Weights of a small GPT-style language model, trained from scratch on English Wikipedia: width 128.
Each number is 128 + 32 x the weight over the matrix's rms, rounded and kept within 0 to 255. Layers, rows and columns count from 0. Numbers have three digits each.

# layer 6 MLP gate, 320x128, rms 0.314, rows 219-255, columns 0-127
187061098122145143141185120107126104142122127161175118089090116169143162113150105076141113095096129125085144059135147153125130114191145147161145116175148113139172175094108137152168148158116051088085202138172117110146132132112181169161107096144117161086087147116152135125133122148144102103136153158143072127178163062106156186127124145119210105126130175173131168085161165101091139199162
147146181081111177122154126124119151129123136117098142114084156094149129104195122162153153084165144088203112155099162151054086168076137126157128163145163106183203129123186086153111131173122147118155102138096134217143102163127179103134139135185168123110124132121129131156145121123142174076107116147156086123120099079127121153165218194150130178146121149085131091167131132132192097131153
095122198153155178093118107123127125121123081120202069092153099097117108156116141189104128079104095229141116114142134110135076102102126084167124114075135072136209117131075111092103120143091123095179128111178134163085165180139138155140114157145130123079144135092069142119131105186178081121093095073140142092111091076169196180172139097132123166128129111113108174173174116162138122182156
093169166162142132117095097136098118087120073175148123124096081153095120129153163148142193064160155165136129120102110138245112106051108088142168090092155130117155109098160074135140126160059099158146130198174169219145156095100123167096084110144143131100105156078104106150067078109115111074053146158117113120101208150139201114121100107137161164100109130103183142155085126154154129145132
110069093168125127136088056108125125168181125127130138107157109069099134162144137120139144091064114130132155158154144083122118100053117165152152140089107108103106139132166148135109075121130059091102171175108190142146140126132125142123171215128093130181199122082118137145115130098151146160044061110177135140085120137172158112146094151123104133134155133138155128107162131147154076139090
147114098177154089186161144133191130152182086151149136101159087106164195132119144142091143159131130127094161098129135129117200067121085154132108155101128181155121160124149119174133133163137114105135120115103078176178122065145141096094122182163119147134165157070115160136149126115147128134130123119146113161122156057171088143090127043088071127163087150132178146119128041112089125171125
166128182193064105161125090118085128126125160136094182134169087227141139103218125117121101086084131147139140120172085122104122171100168100154141155085148164097117135178150133096100183093158150106248103162159144099110075177096076101128129142112144138090159155129115132121093162063131070110127112102184117165112108129172114145175181046148119081146135159149136141071100130140119140130150
154171082122105115097116146090158107108099139115194128072044166082138119103151100145172132119107112158071159148054111133104169117166098143157197058105100084092039136106064102163107138093075104091050132089124114059124147150179079146101162159158097153128075133106130101188161153143137128139099106163184154112147163166174122151126112139137136115135092162133146105124103161131099102122147
102179099180165218136140130150142100160152083149069135144115150121162159168089158143146130170106074156079095161138112152142116114142109128103128140096171155127145143076157101121124103058100153142111117141131122104161138164111108128124151149132098101180109119133063209118174050193196110161099124091113113131127084058094135152168153144130112132109150144159162118199054153145112088100132
175144104088088126098120170143139113172178096128188066113087169098080155183194114107049186136255157154113152107105123055170125124121117179137118139081105168148182119093156120124100120048132158120103171104171120093097146113114089142108188087124191117157133142069148119095143114132092177194141159187137145128079112103105092087110132107135133116111115076118156131180125128109095133124109
119155108108105105128156131139106115136156118183082122107098163117128153163094085151144123097135148151091162123175065151133112150164168109128180145135086117184161094119128127128123088123121076084126135106113138132100136086158089129129095153107131138116132171186105153096116121165075076136100138073106127100104141143091100127151162108162123142127147122117121161176114138195134144155153
128043115160111122125151168116145064148151127110147134091088132160067100122093093175141168134101029082131158101120183101159104142108147147112146171108127173154154166142130077141101175075094142092091129129093162114133135148137128134135169096105162166154093131106154159137175148170109087135150088083145142095148105192103092129112143170157066134142138068153179132208174136147097116140184
096130100075090142177154063126116188125202125149134117130088090179102247120141103139180135173129114219065131114162135162117123150107140123136147157182101083134183112109120115120106083155151123156123177118152149143122070120138140098125169144094182097148136073079138114080120120108093124121114111123107157081108158135102100117134138092136140113080118086162119160131144148169140173146095
142201119160121175150121173110135170139135143174108093159083134154147155097148106162152142099115094113189140119155116099146108110129138093030161121155130132118124076137127121051142117135154113122138143158151147085088143125044211199139158104157151116102140125160190166135157076100142152154100104083154148136054107145175140120103122164149149107121130106146114180115108117123162131113166
198155118109117077123132111124164124187152127128153151154094166108119106147103135107108084108176107151137177156158151182164091138127084084078120083110181179118158100110088137104131150154117142115068115115171142143140119135159149076150185119177172079102113103138136126121158124117144136135199077107160100121126144091121164186089141165149118173181120138117107081104072091043149145123131
084132125167141094059083102148108146100133123118145158132155148137138133107127110118131161091141085101149037099097133174093102150164084145112094139135050112109173206122067116114162128085079093123086081022095066151116074131155136136098120205114153179106140158103097134093120086111170094160043116173092161156116087151168149141123138175118133110092083099067148092114154161115140085082143
183120076174093201131175135115070088122156145134177117095061077163131115078124191168124136074174100090172088121028133125186176071190134068092133124158117177122124102123151149160190154090170154132184108143174165143126067106138118100133168161130192133122091146127139110146081126184085113117158097175158145135127125080116184059104139136111099136093126121125153148097159129159106126120118
089113117136091122141106154138106124114185110110174074097189170150131095160106101103144175163148149153172074170118094094106162134149136181120109098134117169132127118159133131121106125165146140121120111150108148154127145151207139170120116186095135103183081150127159134075152170076144151174129069143069112116133179082147100159107112141126175108100094121112064132105101110138092115142150
110143102111131140086095159132167123130129125096144178138119153088137116137127059078096110160099123142136128083134163132136115108149166198143255119117114105152135117055172129173097106109138172123105120138132154104123131179159096123122153137128110147142122166157136077136144153192162123139128142141141155143096147106091090157117129093140134146106112161145119115165158129131141137145226
151155098070096125162144154146142156140089177199123119093117157131164186121134114117143123096176135152101155083142082102127090098134109160090090108139111131152168175150127148097113164123126152139073159175118205118139113150135100080098098161091121143088129104158091115081076095160138088105180221160148095172161033115100068132138082090078147147100092126124145145124128208147096170092147
104152122129121103135126136125148132129148147118099149171099134211127137120168094104144160195133130104030131132151112137135086161138116140120070125103104131175162116128165125151121130138129165109146176127126106069180112168109102078127168168154114115119097184185135167115103086135162139149149152171136176136131140158182110146180152153158054167113152120100158152144165111182150181162137
141145124149102145152145184154160111140113126125113111129134111102127075122123169187106127114120017115081056156135141128161129156161134172113118057172097110185166129157057169086123119122172135126105143124138139062119115132088138135133131077109119116140140142146078077123177160164142074160158113113146169093200125083144112171099128123151096119128149072129102078112171119091114149122118
145130084090092105097081113121113104155101125173138124151140119144175141143164148144110119097161141111126116145191155131114109069081121174114146092142112177127191138089163145116108134143195131135139096078136102154137100156193141143064165095156151138100162127129113136111130085123100139182143138135152111097117187069124135101046131082116107104168141162151065157182167147112087075177192
214105210110148141126132149112097122173100164092121125130086135145119144097153147123141113073142115147170189124196136131118138089102073134134144111205122136149161167125146110147130105151096108098176142127154157152094075151107119174138146181118180152135131160105113148131207135147126173127130102143120084092043155096058147112134161212174103105138154125177129182119119090153138148133116
109097134128148102176136141148089110132144114139096149125146090122151099121094111168115111123154107151156125152146137122111133071147122099172094146084108186103117127154096106158116183153077116129176112154076107139104119135158129091153179084171100128114133132094180167151110116081119145168125149124103186103142169111115154124178173129121123112126126121114176081133129102114120211109202
141135089114076127138160142081102099122160169170099120111150126163145148146105108101210130081084126105116123104138105097115093129074188121108098116137169208076110143226130148134112183150143136090149078145090145127166142173104117131126078113114183168118103108099118162127124160086163106086158100097073105128165109118169119130175147118109162105084092132170093105094181140180147163083097
101116055176120099098113093117144138152128128102134132100132121121059122134065067144092138148056104151086119126129036162169148064126127159128083166140106100106191116127085150167068118104116093108137104159139137105104161060131144137118160164137127141084179215158080118120117096100173171107138123136144109128095124144030112161072114108139106152110109144134078079102045118135140147105141
105174087152153165160108173114082092136137169147139095134161146152105149119116110189098181137194151146097121074098091091085128100117088109104144135165056196093098157128137168205118099137162133166104182085162080107129140159092185134155099085181129122144113103095080122159133185085074139136152122129131134170128182146163148113147092143096124095127152063123102113119134094140132138142100
137168082109151085098099145129154102106191132164202108128114117126147178159177121156174074132101140139112155077118139202142137160144161146128193172196155101108154154110159130064130114129121121150120126125168181116105160094158127142172148060115127100094124124089163142160158181111084096144173100118101160167115098122097181188111166155115135132128130126136121068139090096087125078083121
157092124111114118144133145157092142150147123137158160126152103135154158088155176085142109048180098165121176102195187197189151126147077120143109136131101088087159165110093160121162154131111143148199133137133162169182146119133137088128107074151198139135128103062187155097084110147076177149126082039105126123090140091127116125144152150128105131138128111139214146055157123133077125158095
149140133126135059162109150139087127129128166115117033054072138140118187123128136153084176173160117098151159100122090150098129082150065100121146197129165178117133144088114172131082136186052080179135103134138128168105123082081190122094160139166165102115155079105054135149110153114086105095114151165096126172107090100117068098146148072171172108169160120097157094119128120144095170115118
160061189148134106131122123091155120132077208142077143137081119120118086181103144118203104133126100144102094105115124124136147130119087135125130135108172155165163090091103146114082161192092112069110137120085111117158145159106095191125160096081113104150080059105145171118207130118066105141122114208153098116071139154135112143094117181134115160156113126090121107094111128093176153154112
117158150138158101129091110153180153107151177067142108104109155123135140142134101162162171075117116111088153148144100126092120061087199106087116169146159119165122108117161177153162131102075111110083081115148117103138146159150128084085189175105135064165154135109101168187076145127086146160152126061156111164138070171153118099120166105135130136133161165112175163159114119143145177108121
122161080116150111143104095125151133113178159074125190140130115112143185119087123041130135116103127159083137130124060173112178137146211173105087113144170113173182138062161137126067110142077153137121134120160165135132070166160129121158141116133108158048086106101092066124110165110103135142179114086123135155154126193145163140162131175149122137141080110160149081082071113127141160094130
144145106175142125100140173095058181138120089158120127161146161070167107159132108113223141100098106179122171079103121123148143184148166176096173081127109137121161119127172126107144133191144151091134154137095150153146163089168112096130114094086054122122138141129104089121163148120109067076100149121137197111166082099131110149129146117146131195108088140111113125143115063122105115149187
085138203154127117124067104155146121068132133142110124172106148106141089179076166096166157088129097102161163029131088071090141184107073076116179161188130068085151101139200144155039152095136124168120144207138120089097136104087155160126113113132104143137058120089149114097113094148125132138113122152130192186150137104104055179148121132154151165171118146131118185163153087147121107161163
057198107111109143194153081091107116138147096127083121134079149136127134115169143102109146088145108181062112091127128186085064140064147162144168184098101124107073132104136102059106141122112115163113122143110138106134168103105124132122136041114085112115090139111180151166115136124164131159093088132072172121128105123146116184125098140064195145109124169145081108147154109118146084079084
# layer 6 MLP up, 320x128, rms 0.321, rows 219-254, columns 0-127
201156174159117103095119092122071157204135133148100138144164085127125168087094079129071119136138124122088103096154099076152166097192156149137169199105111094093151126144125131120149145129109107149163165108118130128141109142185116060173183129139124195096191101151136162143101101174158110177123150101108137139161144111094133124112134117112135115140097151187169154064139130118104145147150
122205128097141130168137083147093090125133138076157111148097134119172130092085067129132160144111132119170169179144139072084138151110132114154120086121185150088144132082157133107132132116141124113106129161141100125096138162122110126182114146107110088140142106157128126168097131151156139128150109087065132090116121035142116110159110169150144149147095126054092128145147130219167121135109
133162185134153211143117206156130103125130125096115156110145104111130143142131138119163219112153122115157205124126151118126174136089141108139167071096134158142044125183125078141158180129114133200155111139151193171128239134140155213128192109208097102146129069087150192159057140110085175103100117116116115156183241142113137108105075090073189143134126122088147133079070129119101103195168
102070155201151105127079093143104134143101092151189069167066097209105125105119162156137131026245148150125095106154106095171045138094085096125146040116166072116140126141184084085155135108110072181132151153109139233152165137088122205102083131147111111089185154109113066094063085071138108046104150165151172104083205202122107088161125110131085131085138110113177152166129132137179072077150
114070154169107199131153090155131119167151144114165134074111119118158122123153142115126195128162133108171123133116064102123143102091151109120124105095100167148158115041211131126094083199055142120071197101164164145142121087175118143123144084132083134102157134123104160123106154126138164123146172151170164144122208096100127150099112131115147114110132152151125080109141142160119128069134
132153172110114173137141117154132126096147122151149115120125089109138143085167104122108117107186123187110163128111089145149131159119097092105122104125114098142143112138103043113090112088145098175115179189187130155160115155116086130123123119124125087126082103104128104139115115163103142136119179152155065095099125093070139090124135171138081126109058151071087133121151124125131128145074
079149171121166174117185174110141134116098216075052126163149105108108172109203146124089151174127130125108170165188112111083098097129234122077109149151169136110152117135083153181098109149064145115059099120189124123081067110157138161045037138146136119132131084066159146164156091106137128096035148091079123110069157146166148114121134118122059160153147099121135121122110085125138190084104
094139162120175058130109119114202137098109108080147117074078131068122127191097117079131115136131095142098166125054097120124139156161140121101121063122140157105056148139087123111125113079081148068061094095150115089131160173219069087132092192146087183171092155085146090143095193106167115144129120147116115117134175139090134141150114152154172102112105177110132084080130174183080138157123
151188143137083132174102171107133061173152139156130077170099135127117081096127137121113123092124108153122126127102134196146094165197110155107079106128132108122103208089145187149156103115119111179153144111198120141129136120108126134120167098153154121176120114167117134164069063095166114105138121144130008183162045149132144130100114177078120123172088197139114136133126045132103051128120
166150151120084163155198135141085170157078163098167107147104161123125109091090114163135128168139112145137078133091113149139140158121137122065159162183164127115147150092148197128117134153081127139147078119097065185187073082147104138179097172126105091118122113125108146155128125182130128067130124112117123098134063156142149127132113120118094169214167119158134118104167084174140148082142
110104115154100156058100086118154181152141159080159147145128122105098083071140162125159159172055078087115134105126111115162122127138058101085103100109167093158166138130094121129117110143110100104065130132157104115129132130146170081127114182131117143118116105116133111087163134087187141074089133140167123138193092171119109113163097128145111083146166137115158129076079149118092111093129
073095133074159140118145113142156105121100163131119076167095148185122123109155117096130069079188111097067130129167142142115122115155150118184201151112102117131088115123129122134120114099077105161097139097135119169146093192151099150153119184082147146092144140197053101108067068094097212111101219100212102138117090129158222089139082136096113118171098111137179097062152099164175115149222
151108069135128155129051123106084119166098107116144095153166161139122108105136118061133138215170143117059130159141159112140136118114156123152144119126128151179121117162173038105116134080084118103132160103122153128141132118139163103093240136148127129168136147097087157165118153096130130129112168160160127105090091038127086139159167127118086109191164108185104184126083116087132145146114
153079080111117115111151102156120101109140134130131152142138148099099130121094092117147089151163159130116109086094192198126124169168175137124083137134117123140089109128092112182098091121087170147076094116140094168131114240151155122154135130148097096160122161106145094149153153191144167116140144188128082169118196173121141142113042122107133101112101152105093131143079074127147137147182
098155171093071104138127169147108104109123145157167077123113198131126154071046156096111120105104138177162141111171113146132137154073091171134041115150096131120157152154091167122150150116124155137101110112094160160144196113125109180103035100116134106095121139088126137129173149145130099149148110085101126150091129078099133145172155122109148105141138127107141165061130157123185179121132
165119160113157151150154133138098107073143146133162152162175124145103115156103147133102118200099169114108151116109211145151184112151083143109117148123085085121156090126128088142087141175146156061148153184182130067126153101127151142125107085109135100115129092115131094135118123190127117107137173122118150087130119126098077156158163112117094154164129043164073170053163141157129197179063
140186041188168151067155128054061073162125118089145166134100134159102151096187139147105168131127130087127172137063091149110141078171176124070136138168073182120117141178186169101222167128123111063141101085133127116152123115173165134101163160088120122184122195184134112155081101140131070190178077188156136135120155119101168099094086153141110128103089138150164126113101126167168062142130
099141103197065140088145129110149140165193148163123063142123079145121076095176103142149153138163183128145135136153090149124077157100127149146152127153139170176127121164140168163126119124122124114162142172105155088111106104135138139128099071113130080091031143165057136111178135176081097131103157128121079143158112176121100153133167137169133123146154165121126140054143113109132184156099
163086116126073144159139070112144173162195123150113104107148105139121154131132162139169127146159149124100132146151113137111170122109124103095068122139151126094183148139122171140118127123069036111166120142108094160167124078114148187123105093147145108101094176069140174138152141109099126120101131092155111080178140154163170132116101172127149127132128119124125114088118120144113086142119
082164111096174159108137128127176138182132125182138120106070134154146118139122128144149139138082136124102111110154075130140106094149182147160104160114099080130180113163113130124118122112163159064130134107113158105110118114141120098165106171086117144163136114171062123161113117133133099103177223099176132179142119134082152134145127127145173120091111096109174118108094155151055137114125
130161133104112116122115109149124130110138108165126095185150093158111124183141198146124146132143133106097110121136168118173131088081099113186140141128148082121132109153073165111150097126088118136132182159155156127109101136128142155142061101090187165098126123178091193108123097096113066114128076100109135108131105161126142106123081126141191106086130120156106102161115101134171093180074
071078111126138104136155101113165106136101148177172111161089086085138045123136104172146073112151092115147082193135082135120086145133133163126141144162095084155135065204096208102137148108156101114119092130116127114156091150128120065122140122143151132151183143111103045073176163106166085162093076144158154068206087144176120169157086116109139131123159093113064158163152142135073132078167
112124150143154050102148119094194134113114145066154151123156128135105130149084116057163154140102084144126128172137133185135137096122152144131161123109199121196149130135136147111139140156134155124108180153166109135140129057151166162126109160119083115191132146134130134127074040138121141143129139108139116147175113130117109148087123196113149166131130170152168128152127080142128122107132
147066123153171202123032138149126138094157084202138076187103119094155099080117140095096107110085096103160107155139061191154208066132113117053167131076158179089151188155116161130104102136100075055145080140165106123134091101110160170120107127113102150181094112084100137131193153195147147144184164124106117105141143094123146135160119129101147124182119126123110120120131146121145103058170
133106149115111107150151124132119131167112169124073152170107112144153069149134067121127156145089101168171120141185120127144154088099144147113133155150130120113111109151115144142118140120101171137143159142088104130097162092111125116147153151170086168154128128132120158130144082119154130189155097088121152137139126108132112202132147118114142115087132036151095136192088137089149204093174
111101185150078178051142158121159166102156143150169049136107083165126178102114153172095150102106150155066089132144128102137062136151153143138111153120152156105119146137141144185150133139143102171169171140147152058121127147155073062112131185098142117159107132186127141149140098138162050116126106154124076114121139060145113116135084089203084058108072128120150136125175095163123130155128
096108117127151134137125088095167152110057100082139172177077140144100086193087058138147072132114128132109114094129128142149150140162132139101146112112155069152151180100138101091143185108126096124112127157131206168120142074118131149162150187122060119104048131161126141153121166132154141072119139141087123189131174096130150135123100159165092127093122034110139085122105127094135145107138
153100119127138130085078118113123175099121088121127108103112153200071112112155074121136084162222147052113144112161099086157048111104093197129129124114085168116134215039166145088101130176157143135098130075173086167161120131105110178118037064135127154079119142092139141133102133181105128167112145143103126162136131108115180150146188188158155099099151118164130138142108171143150109092158
142075123121091175189130137142076166108100089158062104116186122100123105155092148129107153156116119129127051167116068115139113163134131138079088097104109154116118122104141176156113162135142166115095089118141108162123094098138057155162122099145078165147080133146113131144151131107149078144129181121123132117151165174158124103139092104142100113088103172084147134120148105106171175134110
108120104136209110102095035084131111150132127141143066169135086113061126119114147104150205165102153129144093124090154066147109131139098124156139077091181155091154076117184139157111098104175118095155113111134095105091113144128142117144155171161181147143153160152117128098128156088142149093150062105151092095156058098119117141163077106121146089150121124131107080160061118092164154127147
067090117090105047093069144033154089146097124108110088139084093158130119147141105083094166163170102081168161133112105087113114095080100135107102077125126156072087149093130161116119152076116111100107153115126123129088093079178205144147122072137112148128207143125082105102197178072149117137175150162140140167091113119115134138148101116114112125146137054166154202124113161134173135144178
097098147175063103130139111141126134108123115224121085132096118148080145115152172114135133119080112093142161159074171135144174154131093156164205096177135127129132116149117110184168116113145046117160147120170108186110099154133074135120159089143103199126108164109087113169170140120098096163128146108093115092171141157090102141178096174084123143158111127151183140110188160171132108106142
133144202123124121063174139164092097137134072104121074181108129153148144142086127076134133068166074116159130102130126152145100130121105124148145190127160127145154131075112196118135166116144162082062134119098097160112162113168104116120160082139124135139129099122138078125158167124125116147157089105117073115168137157145118101105103113107149112157089107123126120150161089149186156146133
158136119102172106182142108102170163113141146137138148134152086146131189154138159124087132059109159094091125092133136153116176193087131149070085126137146161075076125155106138164152057166072112134136145166125120111130131145140122174131142128183195190121139123167121141133106127125173113100132052107095123114161114189124101142161146117096105152104130134111125144122159103115167143143105
175141117151177118163138103144147098157156125165109155166182162147113186126138132122102130110116111155110107179112128144096082097148117132121112135159120119163074108119144140069091067148097158153170165097136076152165104168081159086096108093141146139160147161130152187134145111120102212079119153143087124074093156163168141103191182125121109109165179136182143176114084151114116135124140
189169155132151114113135138141100087230081134102092167121097086193066146078150113169142089135140130160166090100151177181088061169157163071130137105137095123113164113063093137176080205106186182124141125141114170192186152156129096169164198143159132158133103079136129167176109152202114093155173129158160125151172124098138157160129194159125120069132169062111109116156167171137156168161103
# layer 6 MLP down (transposed), 320x128, rms 0.306, rows 219-254, columns 0-127
140185165092148166133119184172132148110106151098144135137088141107214110135158145139132123147126108125158147170161092170052145190097150122097106131185132169128153140094123119173103134169077190094150142110119180123092115150104128120133204083107162144147065134130154120142133110123155168109171154044174121053198131194155175131120122177110093110133087108063088127096150164121105145111093
125124207140136126161113149144150050081156102115150162134120090083052155145106111107107146117083147133075124105148132177093126138136144181082109135131111103102108093135126081140129139098150115171109107127122172156124114173164128172070171095139141105132159128128221131124142059128080125150115132138128152162131170178129135148133080105154158088146174129157109160137084084073170097152107
104128118124118167170137193139081152124148112134129105189168093075072095243123078140159128084156202136146146174052134144165128115187126113042126129067149129167181188130139142134164089156117127101207151110168113169180154121150159144082146105137115105127093134142121135122122165126166124101137165170108131134104171084089114102140080188181097116179105107106164057098121189167147130125134
145135159123144079092064152138198165100137116106165125142185130108156120157123070135155132138111080127070095185117164090106140167177155133121090113127161103091119096108129078148152150084136175101165126116158119097151157104187057119140084166098142150154152074108125142130105137147157160084121082152127114152074168115146140091114113065104140115168097139113184102087121096135100145087102
124116142102140178165109074086107197118079208137124133072183108166130144112135119165135165141101216119137070089180132091119093132149146149161121152133103081109189162172122084131107102074143091109192110124151132129077122187163102144109114121149169130151145173150174079138141135111175192131140103102161149143180162091149130116166124142096126115135171126208129150128116158114149168169140
097152145157162137107130101139122144145113127135095153102120126147169095129077148115049165126120088175064130023104140152137151096113137142150154174172089145129143148154121142087061148099070107096134093160152073103055118137134114108120142127150122140067101095119159169125142172149147117119145103102125133117087049180055135107146116128085103149078114097131129128186138071111123118094143
175185147170189097110097144084126113144111127179058149118152136115068195170149146125168122120178147052126153042149124052106137146146173158128114144163169078088129164127113118099114080141061145111151151138186131128143095097141110137185108070110147063155106114110061110073165118144089165143083103095094126133172098078110132196144137200076124125094113130129173112160113216130146117161096
122069166106085141087126105100158180081120107134098095093129094163140072150142145178120121092115149063069141164128073076166147102168161172160157157156146112053148099134143125070143132117139124128115098094111176168093135155145100144145114153144157071108165107102115087116132137127106120150101115062070108068164068088152107111109171135128127142161141036076140107104109077148171140098102
114148121131118140126120171130152110127108143083102146149109180054121139123093126180139077135139107131135140112171131119100153068146135093114125156151150138166137086184115088152093095063124113166118161152175103137111181125160136114102118149119196139110134079122135125107139123092220180194129174129138091101156132158084099185153107150083137167170174040114217142048136147160149118135071
126143163140072103159088148135137178090145169132146090112083174117115132151132141160128135126107072115104140164116104116108101081142158121133186125113126114163123114102103117186134123156144122115097113073161190102150084153127144142083139160134131110088189123157152124216125114114138179199135125191144118171109121124132163091140163098135124150140136116114143089130155127131134157131143
091112131132123145101150167119147133191125118158119132130153075110141137186141102138111126112176065135115147117162152125105119138106165115139117117138122142068104106113092163102150126114115185098163147172100079138119147105072089104092166105095144154087111103102129115138100121088120098163180177112108153071124143145136093129147142180206159149100102094136093125098150143116122127165081
168167088142173112097129164181111088138128136110099126141145137112100123156069193113136119160141225201135184110147145110095168139061074137144096084148154094108133129138107104153105133138155121117120188107128168126154184177081192146110097198135197155188114064146155122145131048117123107176101208115106107082103154180104117108135145118131191142099177165147172136158061135106134098141142
110134126141198096144037156150120145123137115142086139145072143134108131130171123124094154080131147058160112132101149116142120119139157123077082124123109149077175096129164200141124134096147106135126081082091111168074177114150120189177078112168136117120103141143161085073136117137052109135111083139114099141090092151079126140150118171086110192075100182186130130094133121142115154138068
104080106105093061156130188095156061117139131122166133186160116153121082128180151133122154132110139135098077118162120121098134147122154105107117102100129164143087174113162167128128126127147135105150165133165142100147095078156100120040101118085060070124081133114109100178147125138135133095173128110077160115159123093126117158185202100174086052138158109117147129158097129166091122169125
178104115189194135136098163162129086095126138153123051167144062125103134090073153120127139141072146129121130202139153115120064123111053130143143143195130098187120098127141126108139187146130101127116119083151133150107130162110159118150162110109061169159173099150105144147101043144087164104123149153172108159095153126164138134089110135147111170051141124170143140152114130158123091201090
157107163128093084080168203122113094164165117088132150119134107182141163140109169102185121121118152130145147184100088123196063134131113156137177175123167114061160122110097136169145089144050137124120076173121187126159155106058153094122217131126183116150134104126153111075186138080077138083126151152096171134146154150098114114179177161186109157183133140160167162061097143102182147165126
144104192160058169099159168091079127082143174115143086097108102110188125126154154089134080096126109142122125089109140073131094129120101117086119145155063151105102097100144120159097164091129173128102118109205100158169080085177195144148106152199140077077117172137124088160132139110157146148134069182051134105113078081125162177158127113099135112157085132178111134120144091127121141125168
107148115079137124149118130127139092131097145090156176140112106077109113111097130107175075190117069148169088107102170107145105151136148186100112062111087129112093101141178071077089154085139146163158117091165153106114104120140135119117143125164204161176157164062108108103182117072149144129085130118143165138099153123134104130146126128055127159121130052156128151186175181097140102077108
080078114129176109133137197146155080121073213079176131127146168129105169175123139130151164148146117097162105120141182141136122144120113177128195130104106079125140146101094125235120140151127103131105137111128164093101094053158122160137149126078129134137093099138104151134152133200094088119156187166155163157112125134109086094181082146183124116120096166175129076161110103135183149128122
100078123163096123106108101133115116088156116062140168134123139119137141118129098104094137118157237130109111186130173141127137126111081104182121131120142150115109132106173147150096133172117159149142078136156101174176125123147166154135152091168124102138093120084210115076149177142101146129123052107090121035123127110130148124122073095130086078151112162146092101128090122126099119125134
111119167197094113200166156077159163133154189120118177115081096125169139120143106091110152201157165087065120163140124101190137149176159168104077126138059163114140125192142187143148162144164192134138095100108141134158117151143124092171133116144067117157135109118158112111138120176163140127112090211123130114134120078124065187141120106113133102200132142066108155079142129125115142156162
105142149128099082148198089139170220107099130145125137117132143118101141162153124123133148127115015152114177126142079112138137125121170109139122067111136165099169143090195123153141145062081109142111102154071131113048174082096143121168067114170136122103131085138130156103101052164102116146164095079129115078127149154161130119127121166139106103137144123185132093113160079073134116152115
157126124119130135119098050094113183145116124131089141165174101083103141155144140105120128103105063110127087129176111128127133187079096159087151070126174161141106157106149080133132102116113138159161108157115143083134075138145157137109116127112117102115165141110130117196095129144105132103145092206055114105158131124171121113159120149118099145139134132132118079145088135109091114119116
129173139075171081173133183152166132149145116103110139124119100114135140117117132124136083104109182125152091136133114090157160123166108053081126148170088087120062137076159080162132177126156159172156163182234128132133119130155152109132087146116136123081049145139164139136212123142128108117131120134080101202081134111123157063180106178161128151150116150117124158118222146137094126096156
187111114113134148107121155144188162152087111101146144115105122149092150087120155117133087110078092101108189097125165128140104147127131110113110073182186099113121160108123151076126163118171100054148104096189197167153163136175177124145147171156153134142123185116092068161121127147095128071120136103125118109055090168119124180134123180144165106151133149139187157091131093131094124160093
140169135100132174135171132119155097138145147151131159147166170198148145112145149114119073108107075110115098180124137099076132115065128099163085118101109136102055121176154157142073079144121173116151106081134154191124152132065155125155090101124149201127161129106121106160121152199111107108090093124147128073096127130144085169168160162100187103167143104142129137157123093131154123096142
135180129106122143151152150108122100117152165146099175089142140143187156202164160103105139091156190116196184134075115171137143116136127144103096137087171159113137088094143089121105130145161172088213176131109132114138093178134130142147130119116149133111108094083223122077160171153177108098165120126111135143084148137139067146134170073182142094151102132142153149157152170134106118094185
139096121149132135116145074145097132119102138116201124069164131140126142131120186106096121098132074137129117124138098170081163109140155092126105102088154158158121103131111125180151101137171173153099139123153150085076168119107188132131159095089086122169093132095108131184119142149111130217113172137130065092040141147153137077084135138149112070185139131087138149156109055118115149133165
148097114154124155106124106130122155134095149111104126122109136196087175163107133134089081117154113144164163070160090161097159149163101138119125150142186180095170067150131102114042087129176115143173157151171152133160203131115177108086104126091103158114167124181169073123110115123141116139163139110112179175148162078134165083169167107162136164158170142100167113146140191129147123166122
124110142100129110087163129155137059101129136162118220171093104136177136212151128127182136123092198138159134130121142166118087129189107148096151162098156127143088148136096169195156074140106173100136141126120128071135103140158087108041100139123110094134150133101119115130121198172121129121064127132105131146105158154122109127138207124127190104135107141137105167070152141143140139135116
100160090101083128118140167112018191117153147161191166138141135077136108141163229150152081166141144129148079170118128114121109097073150125167115094086109131151153090098135133176162096139151168157120128136094127140194109124123126118156123108170199147141122130176160134136156115100172123081065118128126110123119134180203126127098165084145089153191136175170112102141196188059118077140116
148093138175156115105083181104124122067156112107154131128117137088141115081110119172125167174136062168127192160140124121161123197134161058147105114082164122120126145118171145137144123119082082131198134110136152139096090079108107147056157111126085159146127176166155078109121154126105210109104114153150171134061092109128194174159131159189130134091073088115125079130133149104171152153079
086153111085104169115150133155183233159117122109175144069108135126132089171161142158131107129141187151098116128145153138092121115129118137137091096121077143133158135156151140132142073182184081124085169153147082148126130134126118141139139151119115135139164084100137127108107135152121103091116132161110175157172131122166134148115138084163143087122144127106113114124153132139130068079150
156083056130086182047147143159082153132142116163130147121096152131122151116113115134132116107109148127116145143107101094119091117124169112196139149146161094177076131135149135095150149107140124096194067067128131123097139175126196149132112152105077105144120106087055179112179101162108148105177090074131113125160127128161115058167127122032140109152093119123136188063055103115135074127176
117099111139104136138127141086085151114106160111200146125148132115126116110128119107094199147177138140119099057127183109148146131133102114155129089174050187139140102104115136121169141141154115185102089133065145149115163095118134112208116143134146161147103127162161118159115115189150112059129122159084122140123113088147193107119094180146146139135093140121142067132152122070088181094098
093141120113130098158105108080135149156171149173115141146156123148086102097101127145131123114097176125086083198136115054110135133097110150138196180105203123122108166131072112109143154030113112155088096152106084068117086074138163094106135156130086078109152062070128055132057134158135077124101071152203144183102143149073117079128143138092122134040126138191102120157108154136124117153132